Weights of a small transformer language model.
Size: 9 layers, width 160, 5 heads of 32 (1 for keys and values), MLP 512 SwiGLU, vocabulary 4096, 4.08M parameters.
Each number is 128 + 32 x the weight over the matrix's rms, rounded and kept within 0 to 255. Layers, rows and columns count from 0. Numbers have three digits each.

# gate: layer 3 MLP gate, 512x160, rms 0.143, rows 121-240, columns 32-63
# up: layer 3 MLP up, 512x160, rms 0.135, rows 121-240, columns 32-63
# down: layer 3 MLP down (transposed), 512x160, rms 0.119, rows 121-240, columns 32-63
gate121:160148140154140102127084092113131121151102106140152141112098068145110126114116113119149181101136
up121:071137188157150102134075105099092142108138092103130166090095122196083131143168141130205158109141
down121:143087177114108137086189117132163094085160183151139088101108116164118067081179095140142141156146
gate122:138109120153103105121124157092134140122187122066210145109127110101105106160156106072079132111115
up122:137174127098158126132083179142160115097116141184085105129141145131101163087096182153100164196181
down122:166092144111057123132125122115149124107165188096148093117167106127115115137094170142155116140092
gate123:132177113083060102172153178126157150207116142127077149086130077190099180100150113138157099098129
up123:123131092138215159098065104155126137148127120101178100143150214083171132149116152175136119159119
down123:113129150165176112089168110132179082152133160180125115189163137090180123102100101176157181156088
gate124:150140120080163098162095145116124126114140114122156172130188134128142147131107109177136156123124
up124:126137140132092137088137105099118192116133119091125124114072082152113096167148144130174141100085
down124:130085071098122140085064132127083098103156168060122066125190101202164119119173083133132130130088
gate125:202142099131097158071174130135088123131088129016150092119150128179117086166134180027171128175120
up125:174185174113163159114158096171147162182053134106155078024114130157082091146147255195120099085177
down125:084073094207083083122101133115098114075152107107102130143175196168096129116101117127119106142127
gate126:126129058144132119190116171114114091147168093146119141183152171087138171153116081112081109167141
up126:145108142118088083091115176141097101111138191164179100088051089094143210106151158167083150156125
down126:178156116160091127173136149095106174152186102088153135169200163138163140146099080125138117113204
gate127:101128155119136140101108067162112104127116102128176070195173113120117170149131176160161118177130
up127:164133116103141158132160139144122120169064080128087159137109100117146097213115149112135191123132
down127:151173144131116182136102188069152059129079111120139161111146151133154140118147133101109028151155
gate128:159098171132166131111068103112083102100179103122173148100155116122125095127191129135137126139161
up128:115101133147171145128070135113090107134121123045129119090125127112121105114168142120127142144132
down128:173051142101126098100092097151105073111148158159148096121138123110172074127195097089140106109157
gate129:184145125090155175163115059119162097120160195128065130110111098124153084100138092087183101159094
up129:141085117171107090069145129116108126179141159088176083107130158120092184125138127161143104157113
down129:139120143166119088129099155180155093193115157122106186175177148134105111100185130158141116151132
gate130:072143105105135119126157102148116158101161170153162166192133053133113130114149083073164167135165
up130:110080096144143127080147149113092068116163171153142109132133096192145182166124065113091146138092
down130:188136190105159140145129124132139131086135060133066123097153112086115122088151212134149111126058
gate131:107148119155151139168116107079132099078147063118110068123167110158132144120108154094125097086103
up131:148101140160140168162143146094162170113127146122144182136137103153124215119106113142071145123115
down131:135087120197157090140104087194113201148125130117151113125182176127096123168132129131151094139158
gate132:203127142152114104135134070120143157154106112156053139096156120132139171088186136129212148110102
up132:122145139115149071109107128107136153145206112101111123140081116167132126132105184081120162090101
down132:134141121109127142137128082100108091159085131166096123165156160177109137101113140137166070149112
gate133:139144086173134109176128139148140104137128139065145093121183118128134149123096058136099110122110
up133:152116102117118171117126128122173136202133141206138143121137147107149100118110078177103107183124
down133:170116150144187151179104108149051148127188096151078104145141118092094108120223120124161096147127
gate134:093166100131120130106151147174072148067094109132149145145167110095127163137096127091094173091168
up134:146117112134093146123113163041085200158141147140158154162138133118062167112124115077104126107192
down134:220085105107136178164148123129137111161159158102067139129130134103176060148147100131151088137095
gate135:161127137171152112114102125164123165115160123138104155177110157168106131118149132142161091118100
up135:101110071139124112115076130133087124123116108103144140153065124143102160161124103120153065114108
down135:195179122139107100125113095150156086138093080127087167199083100118140092163095136177131093122157
gate136:161144123123157163154156120170157083167117107102162114095131097118078147074143151123104141115133
up136:173207081089128100112111099184118145128129123132138173084089112128083063131125140095143099106161
down136:132090151085088056103103164096104122135121116159051150171153106132123124142160144106091116176083
gate137:089156101147105149119130131151104086100133118163127145137150132055157111126092128125195163073133
up137:166114156140176094129134168086145186149154157154112120148150148136147162154145099179091114148081
down137:182147062129083105142097096121109109178021090127108083169138071152105123126124103053168117152109
gate138:103121169077157153091113107145132149141120162109145153175185092155147210066097160139135103104101
up138:159126119105163158183143202099078112142113087102146122132088205135115093218166037110125124135157
down138:112170136139103174216128166154084067108145114088193064116125143089112092142169127083124141155120
gate139:159205144145128105120157139164103097111159142225075152092148066108089127079139081143079079103165
up139:124132076127111101141080121167129139173106099140157159086144151125083106101064082139144099114137
down139:171202131065140133162120098181128125156131091187109125172085136163142155119124120174117081183030
gate140:144086102136126119191105140148123090213072152140098146155174133141163153123130108070173151118122
up140:131112156175096121159160133123113139138186091156142078178108131164137117112132146137096103090087
down140:133143119130087145180136131097073126100128056144106110155121121138138082115150119133130080129097
gate141:128171119112186145125138070117138115112059111121125113098100101196176110163081128136138085111118
up141:130048100096131126122107129091112096075061088133159103110171124133145143154129176057108156183156
down141:146089133157147183151144178154122128134178176074169141129115164071109100151158116148084135147119
gate142:136147181100149166142110130171142112169117117161127139216128072122071107154129094131146070127095
up142:156101103161158093120076195101098181174135091121136088111170107132101084127086138158124144146159
down142:122132095114139115127197156125086069077150110129096189117089182104177183101148108127147149111078
gate143:170155074142136136154143161130148138172129110146106114133112123113086143115104158116113121148201
up143:136082202115150114096172092116149166074093122172046056099153071127067109126135094085162108073149
down143:102123028139159140074177144153146193125143132170119170119185162069161141108180082142159114220136
gate144:123111130158156127127177120104092134112091104094158152163124105146177070173165109149177128129090
up144:116105118186087080137140160108141125182093152132125133138190173078096138088098197123154152088106
down144:139121093093116110099133187145179100120115158109128119132142113106072163154102101124107109118188
gate145:101132166112106181168145184097087142048162098054106141113140110100171126122120103108119098075148
up145:081146148123141149152094088121109150119089086170131124097075173167112147198141101113148122166152
down145:152100157106102123127110174187162123118130180141165153206048189079165171160086101211104093148121
gate146:089190166128124166135152124094143124078114149126129144179131145118107103139130113119111089162129
up146:124050133135139102157160104123163154177152121168117072125133130144175103100145155102133139132167
down146:130111091131109133102193129147136124147196105113093161156131077142091130123095131121122128126094
gate147:170139104125128069133104191148117033173148125158094076130212165141078128067111156176214113146120
up147:151119101138157055119125172098146076222078091146129074169166134143083158044030140116180076170131
down147:125137150088178130157179130138175144141171124127108162151103063162199134116150140100083132146138
gate148:137165107082084117122144131133107126052140136120138135167142147129133158064127161094162112156109
up148:168132087077105111128154134102107162120110134117102148145148089122146165130164167121151134114081
down148:153136127146121198094106139136109132105136167106097136125136131154097205120202126084145083137143
gate149:170135128138140193113082164112104119108159088165131170157111104169066093156158114135130135112123
up149:149078130106123118086166135156171149124098139113129189130084098104169142115120108175119121140084
down149:134143187112122139188107158078090114121162092120163174117137154165198113045096061098112089156080
gate150:051114144120153090182109208141108173117179098128096098158140054152129139095108130130126104149132
up150:173190105163075161127122091094120109157128144163128101119149157179121137116125112141118135115103
down150:155183123141133121095131179127105153126095153087111107098146166119084146160137156109135153161129
gate151:163100119094109063119145135157123108114155100113142145105154132086141113098077115094076170162100
up151:110142144149145130139153071135158128141145123087115110157145111171164168128156146130155130154116
down151:117113106112134132121140170153090125080143110191176126176106155170150104077138156158114106037148
gate152:121121116112116179141098145168167110129160125140152123094081085181126105143119125088137135145136
up152:141111147136104119172133100070130188195149137114113107121169170148142099089186114196100141100141
down152:132141113134115154137169166150137125112177139218133175171159168155071162129119127141119107095100
gate153:152109126172142093144130152090096122169077150110112122089160147088126105188070119170102136136177
up153:137133147117117088078129146128123135114138096121146152088136111159163108120131118116144144043207
down153:133178070106152164090091110118126130088174138149098147131158148137122161106160141101081069205133
gate154:140143156071090181126145057150078135096121163183106184132071098086117144088221155146144128077128
up154:188139126062149156120133076111145127130129117062112112111093135137143142139135071083117149124131
down154:093141123194149096103137170105134136140095151107106107158158138113112101113134142115143171178111
gate155:155108124197102132074153170102089161128148127129115179149148138135119092096134125135128143178075
up155:130119205128171100135133090148099086160104114074141078129124140122103143117142119122155090051139
down155:170090012134114133125107132115096153087114111200115126132097124154160110092111136141119140202162
gate156:126162054120098147110123176096128134131114159124115136141155167174116160153099087148092122095113
up156:152152116118148145163166154143108147106168177151141073091120110158132103123102165137125186137132
down156:154120152108120106114161174126155120120077146093111130129113112098094090127113171160114072121147
gate157:112120136130114098147125158082171146089166119132106132142176121121120121096144131175136064135141
up157:147121062159081098135065059156121139117163135135133082138122198158125129148097074122156174145136
down157:181106103146132106121143144167193131128104151034075103123141142133094113142120120136084117144086
gate158:163137106134099073104147124121156193084134150130144150123125129143151159079097130085149101101125
up158:136177107156067099134121118132174105096132107142102164166180203117074180133125110102148108111186
down158:107109130125164106116109129148109125123105152114148138155100115146136125179122121092109154120084
gate159:121131165108140116067091142164158128112118154136113178148200089132177099100105121094111125162172
up159:133103115117171185120124101176102128155154121116081062152145123158142113047162105072080132114140
down159:087129154154109098184135110136131096163169172110103098148118077137070153143122081116124185154200
gate160:100162155154176109152118171113114071120153100133136096113110114124152131168150222155110138150145
up160:144130173154167134106128161106147083121106149101116162082111098144132154138137140146089117136128
down160:177141138124161112154143086127106105166118150120073081105070163106109111087182068077128065141118
gate161:132129111137125105136132133097148139177119147155149107154188130138059090127153158191115122125139
up161:095115097096137035066127141108151161145141108121132080106138093161151107135098111148111058096147
down161:135176159082151183104138114179073089062185121141113145105147112112176115080145112117206130084148
gate162:152170166153004116136119091129112010085117101185093050077106132112171119108151123128110124131146
up162:074117100040165157092212152158118132167100157140066110107150121150137165130147160091190186140138
down162:135085134175073148157117166123103136188147063155135076102170089086118144125127119221091170161122
gate163:116101127107182084090127157120099144092093044095173130156058137150104154147108116067053135080145
up163:109072127081074115199087153137153120179202142114149152179150111181063059109061068046126120110174
down163:116125145160103082102144149118122171161164136149162193171146153102031130154139134106147175185152
gate164:124161134081111119109122065126117128154111177165112117130090130155129187123158167082080134044160
up164:101128116175147107139179137157108114109143130142136124136173117120147097200122119196162117143110
down164:119071129120145124138130076143167194151113147104075094107102148083106072117130109128117136133115
gate165:106137129132093160095138144119158150124102183104094074119193116205150109147177073087125154119142
up165:160074101126075075117116109117135076081108111162152074136118136133096138135100136126162084092178
down165:128085123121149050143167131108062178129161069154133174178066147065102137103156126184112140140157
gate166:147124119108169103141147192069092136114080144137149148161076151135123094126142161154105129189141
up166:149106067135146127153109060131148131071108117111122170142099126078085084160093137118111149106125
down166:150124144157118112104146112126117152146194092139094174131149169165091141122142115150117108130134
gate167:145146089102109176156112126110141163141124150137113105088125131107151132119133162135135098107093
up167:114079137110125120211115122114134147149125148122148092124098123095134134118121080163159116147125
down167:126139138127156086153112151110034069133173161143111063169134126134111166130117141179142131135115
gate168:138149086084109136119111106100148166108173108122138089118101123143082133149131095098114117146177
up168:139193098121110122136097135121058154139145096133144132118124164164140144181073119136128182173106
down168:121210168168126164115172122090146110136127149248102159148101117094115158155126086181092162065160
gate169:100175117162107111157086149185118115082184141134055158164132116187125133143074157104208155096075
up169:111110126096106133100141129155155143162153102112171123053148163123154129079162155138104147188130
down169:150112117121118126122090108167133177115204143170127135129148109138156141125065134158150181060125
gate170:119107112140156154108130141142138150136151129116141133144083151169123106179140085159151185125154
up170:121079119132143133189160152127123121166172103117129157150108120171061126139168164135136181129161
down170:113111181216124162167152113056173155137123206180150156136112206124091105065120132115164098184132
gate171:129171112064074110131123165162160146100140093115173179152220127129094104087103125161038121108109
up171:146128132116121138154130083138145136135125094161114144141171134125099126071083110119078102120186
down171:110136054134136128144087132132077162111160160153092128115092157081182127097141121116090175185105
gate172:140114088189093133120131120140118130132103126116107127121121160105099104109100154109083125137166
up172:143149141081151174113128154140139110119134161162128095137139112127153109167177105092095183170120
down172:163114143147180146152152159132081166111136153111131163117139085140126114097150120132122130133121
gate173:125140121150153125079188146123060085123066123124154106137144099168183113140083099143149125181168
up173:102129129121094123126133139090114120142114139164147118176087140095096186158110144133153120136179
down173:156109100095160152139149113149156123199068095091152129131116103175128137149106117113163126115119
gate174:152133072131123123132165120104095146183120161117110128118168137075156140153129166051086105148140
up174:155135152195128156132129189120131158124132060133121139132154119179110133178131128179109098181143
down174:093109127098112166110136167138094058128143078113157137110125166145135105101130107082112155107125
gate175:125121125140106096141114073133113135175074161111153141151132119161159125092161140132130124113123
up175:147163149154171118140143165109166151077131162102114111093089125151170159098143151154138139135079
down175:113167154113119118149109214140103171106153175109082093099062109112160084144169136138127179126118
gate176:059075186143162099135098135142101133113096117130138143142133099085135135172139096095154118131097
up176:098079172119141116158095119116118118129152143103119105086127184123161141178143119148185112122132
down176:097078153138158085131173151125161165095163088115102105127092100132169158144105110122163174156120
gate177:123091167066101145127178140128078131127122098119095150106171138088132125181069113111106148112123
up177:175139173142163114077097119167155167154104159139148117163122130074110156096088129137133183131116
down177:139132191112141093148123124074174104155084138108114137154070094212094166109097088106146135073155
gate178:153152160152110150148094101116110134096193134151141138173130129119155102109124146119166137063139
up178:084112132158112116128110113177143126132139141049123120159155199098139129049170141132113077151104
down178:144107147099118090158119162057098153113156116112150102081077131131170166142129052120087107106182
gate179:091132095130090061163100133113126143147091114118078169179230180096146097157116107097121111098133
up179:092129074145110119113052138067160126175178168165165162159130183121133058143074184096099134119110
down179:122133083151116214176111106081129121122137103132174128116098126196060101136202099127119109111064
gate180:111132071142162109051148134163164164143099071053134148135096119123125052118097108111172138116116
up180:152165111112089120164100147108146112126177174110148120119166096139175135107114156139192118188128
down180:156141067056124173152121115118094124182106132167109150160177164109101149138120127126152089071128
gate181:155116102132172131097152181104190162197099114093179105082162143140165136144115205091134202098133
up181:153124127147159128110129144077203151148092114136149105129097123130136117155086202114142175094139
down181:159146110163133141134174117101151119142090113083112226103130150151180122121057086118132113158125
gate182:127124146097135139105122125089147122027143149126087156177084169094062089110132146148126158101094
up182:115135129056130087100145066047134128158099092142113156182134150082119149094198184101127102058134
down182:111150159106122145104162087138158147134078133116183167152194093116097155139095129111168125164189
gate183:117110152163129125122085135150142063157125145119057140161189113129119104120120103135177186112124
up183:108120106153110142067161136060108152122152105114110188064166154130163113084149146166147136145115
down183:151130124160159135158137126128183097124142130102098172146144066079145112126170101173157124139135
gate184:125114124089149173119086110126154159172146114152139096133135151158134159120093098128154117145092
up184:112142137182115081145169130152115094116092143105155147126124128130138134129142116138102145089170
down184:143185123182145113132100104140122086189142122074151125133091118075108124109130125144160122111123
gate185:114104132097100098144146096167168091166163101142137159115132123108161184153159113128091116093138
up185:158110115098090116129158103149138132129110148137060150115089137104122119098114128091121102110154
down185:120157160113048124110144120156165064127209105102136139130156182153133144150155140145048113109145
gate186:113188178189132159098145180166138171158110124110112183165093082131103121159155133160054140111149
up186:111142179150113130144108112183152127164206140102095099111154134132150163077127186174124127099184
down186:102175132151147082102098153065155183150136154070189079147080100172175184120158154130144108172153
gate187:103143121121162124115184129110150103114145121144157156111180140059142079148141144163089124110150
up187:092139167132147069102170150077137143049194168134169129132147119120064125145157130151125138125138
down187:101116129116072114162144107169224159129159110129112138152121118164137139119136130138093147122112
gate188:151103140191111197107149138097112122165108168131084102170148134118167169157129181065143170175101
up188:109110145160085076107125139153165167145153101133163115073114172150111085119114201126163158106145
down188:129170159068149092120140080151098125195119073154149127152194190148209125172140121108141105114129
gate189:126161135126115120094185119101125093120071143134105087152152076111144102123150072138120125123133
up189:118118127098146141102168103107155056137127120149072104168168148141148155151120028167163114138084
down189:112141129136106100131126117127117146150083109112158074073111145142116099138138192134118137177152
gate190:100058189085132096124121189116086106094138146114149172118112153142122067132111168177151150133166
up190:161120144163083117146131127179085109086123127109154147125095139117125117124149184130080148105168
down190:071122126128096143144132123121112156130105126130153097171051149149124157075133117140053129141135
gate191:152204153191122130145128122135143139163113166100129119140126122147081149124138064142147124148139
up191:141186114138138153141179114107152093170173111085120072127112153111106142084123075162073082136138
down191:137102077114148138163099090127133133142048115109172143163147127192085148059171159134159115092107
gate192:111147147107153144162160166096092144140116133082126151148122154128073155143146165153128110102086
up192:124121119165151106159114108128159132156164145137144115112120091112143110124099128067115170141152
down192:117182112118171155172159124125115183138177123159121162124159112118059105109118148143104162145152
gate193:145131139097201069120123079146097134128049136169082108157125094099141108110134081121130097105159
up193:111162142142103129170165144125146114106177110103186151134120125115078098115115126152170140166086
down193:127122180113141122095139062181112162136078121166099091120125153164155144124100097144135170088175
gate194:135161166124108144150162151112166106116145160070137172137081069206150160131090125141066106117108
up194:148145115105159075080143069120126162127076135131080116130098092038106106042102140117157098119135
down194:103140138119096152155168158117118109143162143078119180109170138183151122112167142117121179123114
gate195:155126170120157152195096101105142158109158129124169163099098089093143120117121133146154133147156
up195:113163080124079111106130159185109076137152093163078133103163114142114158124130137137189108144143
down195:143104169102120104122122127137115162144119107084155142099078135111112092130075107128151147129124
gate196:139127133114113173171127147107155098103163128089069067106162188176110143155151122071102160107124
up196:118103170119148120130189121129112150142107163116151187147124118124161024152112109159136108159111
down196:126136130178105098083148115110129091118167129153165148194173130062090087135105120156102104143098
gate197:136156127103143131135150101147131148108139117133130136128144105134106143112176130153177121120144
up197:115138123107141107116119147160114116117106143130141129179129074130174108138135105120170124083119
down197:074086179139118113126147101156125109092138131139118100094123229187091146107083159131120092141106
gate198:087158094110149146179102095099085054129175119116170107161152121121073113151072178141123202157125
up198:150164088105091107167175104141111175172180196140132094107135179132086160177119141128114113126114
down198:120130083152103080081150138142171144144128136061090178137097099143120131138174085119190111084095
gate199:153169032155173100115138078117139120082109150133204130131154127133073173127057138111193095131110
up199:084122197107120175134188133176071178145197150132052095119074120181134143124162212150123154094127
down199:115160086139129094080089140115161089120085140103164176136155147146108159145097126122148118076134
gate200:127121156145150124112137138151104165119120066187144148111103103085105102139100137143164158170111
up200:160114113122178108178101100163078164097167139137102119164167115062108138061078153087118131147127
down200:104140123106118171153157128109079144107186106148180099157147176205109181135154148138098092124118
gate201:107146087129133120110172100093133112120117107129087107124168142140102102109149080124092094115137
up201:166124130135086164108127117175095115109115129108105172146144093123128138061239171150118151105107
down201:135146175195141103141117129147113128158087079127136102181161144104106079159115136080093106147104
gate202:154166116174140161153193188140164114155114077141107109090175148148180161111098106107145171063124
up202:098176136128128139117110154146129165104143174148100091153140136144086121178111189100198090150151
down202:129150099105147139079114079172201159140111094116154162157150132131171111125171128197166163147185
gate203:105113148160146125073164130104087171108073138156078103168121129184119077156068138149101109095118
up203:120128120160152090126136144067131064162127108098101139131130151157101112141177156127152121140135
down203:130103130117157155107169140151142146114141115172152167128121116134128149182114100045119093157117
gate204:161145154108078161191160128159134132098082166161093168086185120126108114100138148184158174133126
up204:108063053151149195109176179165124050154030214090096154107077096163150106166129100166163119120147
down204:115163137140113125156136127091073131063120138092113141100099123119102173098151138155133183143125
gate205:112113165181084102154138135106075109091120152148122135099178158198169125213143117085080193113150
up205:086139052111149118142104124062110131151132097111152100172083172088147096100147136106106110107127
down205:078176151186168089133156081149135097083127156091117142159133115149128135095114132183104144128158
gate206:139189097137145155139168128166147092138161114086130117103151151094143162118145204192143129152095
up206:167167067126125119121151140173173126148118071115110115118134092115159159133124095096131155147149
down206:143147173161131145149127117154141151099122123129140137115093170148083094112150174127114058111126
gate207:147159129084129122068167142145102136138157091152123077131155070096120101113087126127130158053134
up207:113106141173112146160075077106139135094080129132141139076117040149167104137152128169133187176117
down207:146112102107146106090172110162108129153146153110130145157101120112149192117130096098173112106121
gate208:160107119130179180184172126104134112137129138099059067156165123160191174116149125123126144099153
up208:082106177109186073093128137112148124158094138108136112173098139112119142083147157098133143156128
down208:112118144121133096130095130118135126102159107091096167126129154157180162117162082119177160154177
gate209:126117119146115122117152059154210113142098109136131138148151134131096153091140123104120089162066
up209:149222139147105106151168088094115069121148129108152145223131160179083090086174208144137024155075
down209:129053110125138116139097133131124102183128061128189145163155130117142086182120139069116135146172
gate210:118109132140132107133185130135149160095092104148133033119101145193145134125154165122133116100110
up210:115149084130187152154171142133051136080109148197165129155153117166150155113142165070143138137095
down210:146132107077124116148083125052104111152136095072129135121132135073082079150083182118125129126153
gate211:201100094135134118147166172103124112145137145131104113129122115120092144153086108182119105149130
up211:098093129170166116134102152165181179176108131128113102127134128174150131103146108132162116138140
down211:105124096175131141108078123075075149121143081127159078114127130140138079108173171094089142147114
gate212:107177099154216137117128139081091127126157106125106098130173136089115109076128125106125132079122
up212:109107142176091123115130119117143163207146139074079099109172087157128155106202090156155161112098
down212:076068146118132183163118070070159127109096102192098186073098131152120104131166155120162117140160
gate213:133130145177141135140150150111122140126078126103114122161172125095166167146119126101077139121120
up213:131119117141139152115148099105147082117122098107104113134131102150123067164175108098106127131136
down213:133157126203122115107146186100138161176100155071126087148132142105178160153123136162175102103145
gate214:077110128123133151211142073122076116106110101175141165150102142094100149114147140167147148161132
up214:072095117152142159083145171151071101112181124141156152147121140085128093065181139135088085091154
down214:140156085121115138152134148168136113100113129158121113109108101046079126179067133193149106127112
gate215:159115122090164173127097142141156176151127124061160146119127111095152141128183161138135160066111
up215:131151100126116101107104136130128147105187101080149117073108147103090161148102144191104102093244
down215:115088105099091111120123092103142085169167159100132078121124062151112119105154130125135110139204
gate216:097160201163143135131118160120130126115128122112060190041133103175048155121068109142109123135193
up216:137121146140106120177131044135057125135094151158106112084101121138119132123119112131164133121127
down216:132111093147096154138108136113223162134167116106113129117107087143078181109133115105145148120172
gate217:180159098114172070150109142147163150204072115176110114151174124091111097117112216108107134199139
up217:070151147135112072144197146118124129197032147054145149157207118094113158161120131089055226155169
down217:163128151110131146045098144082124155099098201104148108062087135083190060066090204126119149177125
gate218:152091124114083178160145189179184155125059129137132138180139105155133168118195176139126111065135
up218:154204157127155079144106067135099128133194109109113159070060201181096121127108153134143132163074
down218:126139103125094095117121096141125085121149093186098188134127122125107189129134139153118096160113
gate219:145140141129124180114161099158107098106122097103160143167127161138097153102074085127168122144124
up219:127182088130184138120110115133197135133069157135085094088164120115160129123155190143081169090117
down219:135096137173131146098128137143107084120156126059128161142139167108179140156163094096126126104111
gate220:131145113196166146135151181123135110086132108165089126144142135132094114151149144173126127164109
up220:103036172118138122085081110101129161104140162192095088179123144127082140151136133145193082146169
down220:106116151138107139127151120110126093087097039107093129162113093131140161152168171102180150152127
gate221:120149112147153152142156090164100147108182116113083110109060099137118147132113181144162115142097
up221:107117107088094148148106156064108141084135100076109117128136132127149137129109087116123079100117
down221:107130128139139143080170146120160167165119125107135125153161098105136146144096142077178084111201
gate222:110116155163184158188130141139099112158142106173142128131127142134133112125120168111171095115095
up222:160143169071119082163080089096107109068101092136178117052093116141089156148085124087059146140108
down222:081152103102123114062164112164120142109115062103081159149114093108178099147159121147180091146132
gate223:131146115122096076164177154134157089108136143183106081128133115162099133147120104131116127241158
up223:141112100101053081125152139116111118105100138111120170108162119167102128094110112134142131199105
down223:161125182151140134155092144111075137125157112128118116123143133081116091104108132097099137110095
gate224:152117162126170099128195126113115084161042131091096082109171128159124119201129227182193117121092
up224:137182143180095118104111167183110104133130166192075154122098119141164168094062098134165079104145
down224:091133120066165148143177147167108149122138147123128140065074108120154162103094167169141136084142
gate225:141186139104116101118151099165095206185111121159089137135125156146155113151061172151095152121162
up225:086122165109185146163133122141177096121074109103100105155134132137131098106104114105106123184111
down225:164127099143111132109151183154147150149100156101142112066110125147088112117106136150166106120138
gate226:108114106123119119127148140129159122113150131123122150130108111113094102122160112149122139113127
up226:107137074108096151150098164133191153136106098119158132135084117147158115092124146134117120106080
down226:173149127139145088098120167173154143104127139094103095141071099142097150121141121117173152107150
gate227:081147215170117073122138157137185094138168170154109075114042132112114139145125087131170072159140
up227:144151106089112148205110114135125158168211146161081154131113142130193074082089097124181073182141
down227:122151053140131134114178126115144103131205119046058130127158110081102091136109157120151128095117
gate228:151103170118127119202112121050108152091090109070102187121188137130224132153151097172107113083135
up228:130158108142206154140132143168161160162199140183218131065116095164137147147144099154138139151140
down228:173117108162088106087101129181176147178203159118132092059109104112113148057109182158061159119114
gate229:187115135099103101111120104103160150133084081117155115189135145120033154056141153150158156074101
up229:183151184122179110153135134104098108117062077103115131123112162125136137087094063149141123079078
down229:071158128149148185149136124149145149102163111144084150077144117078163119132121166089128161124168
gate230:137119100149134155143119117130098107130153124115123113140163121104157119156085144137068195125131
up230:138105157127186170124172120108144123127151086205170119174145141076168135158150131120141121192084
down230:115178181089059141109089203072115144149151129153128137156101107137159078108079105181172114066130
gate231:145093121150079095137150126180101073125110140104169098103104152138186152126158172154159126124097
up231:088111142141049087170114114135095084149137152118151092128120077172144153120166129107177136150129
down231:169122119166123101106165099112112089184183187110113177117105098107163103133110100096091155117103
gate232:194167084114094088075094124088175099170134112114142135147163155100140132125142104104059134074061
up232:108135145065202151102069102114201124116081079149185099119074119122144166133173067142092165124106
down232:105158107115093142132163170128101118135070151085123115133126098127171076090151152129115106154108
gate233:160165132098134055138163083124094128121116162121123066125148138109129072186132151148149116078162
up233:191064104136068122140088156102102148132181175128141142167103117173098118133157154124080099172092
down233:126133126112132167113162107137167072161108114137154104127144167069098191076130119173108151100145
gate234:139085132133098134139142134109142128116109134114131108140113079109081158102114139119163107102106
up234:147166136149150130107118098174131140136130128119129182159114157173119139126150159120127191115081
down234:122147122072133187167120127157136132108110103135102165142106171065165143075140155109085121152178
gate235:138156141209129133030186170125173093099114045154145095088136160149104150073132105095119191123190
up235:170106168215159076053121192087166141077087012197143087098152143127101112082076092130098238118255
down235:183062114179118154140153066227204145099099090088067113146054148121100126145140147122125103146141
gate236:133131181154145145216165103131138136171090128105148124081080086146112105139165135109125105116137
up236:135084175146147125112107145198122176068151128131130078159185124160137138141095166120097134144142
down236:099171176116204178190097101166152092111120118152117141133115164172119165142122163090187129161148
gate237:077125077144155106117164131120144143117156127161132133126119091109119169196081133095138113113076
up237:097172114116132206144138136126094066102184108138149141072125123201038164134111141152134170120127
down237:109082157112143083163121131145106102127151114149154178136118160131155088126128141153125064076091
gate238:174077111130119159144180186105108122134092082159135136128135130119113128122129134120085107132169
up238:173103176094110163079123109094134112113117157166135121147123158170152108142124091088075177053131
down238:128173152111102131091146174139145118124081133149117146138135092086083155121120121170162166090159
gate239:141160198092140079165165108064155073122123097099138095103215153114146167134143152147044175132140
up239:157160115107124162164189084135067104151086109086145027149110176105065178062123132055111144155108
down239:116101145217137140106108135192072170125109123154130147151119100137113161158070135130142094101174
gate240:123106140074088075132105092135161109139191159077148183152113145053126154147124143129103147116118
up240:099104125090110071184138169181160115169190179105143113097091141084148195140111098167161172153108
down240:145201129121147096113125116192101056087105134112051114105132122179122112156180099148099098115091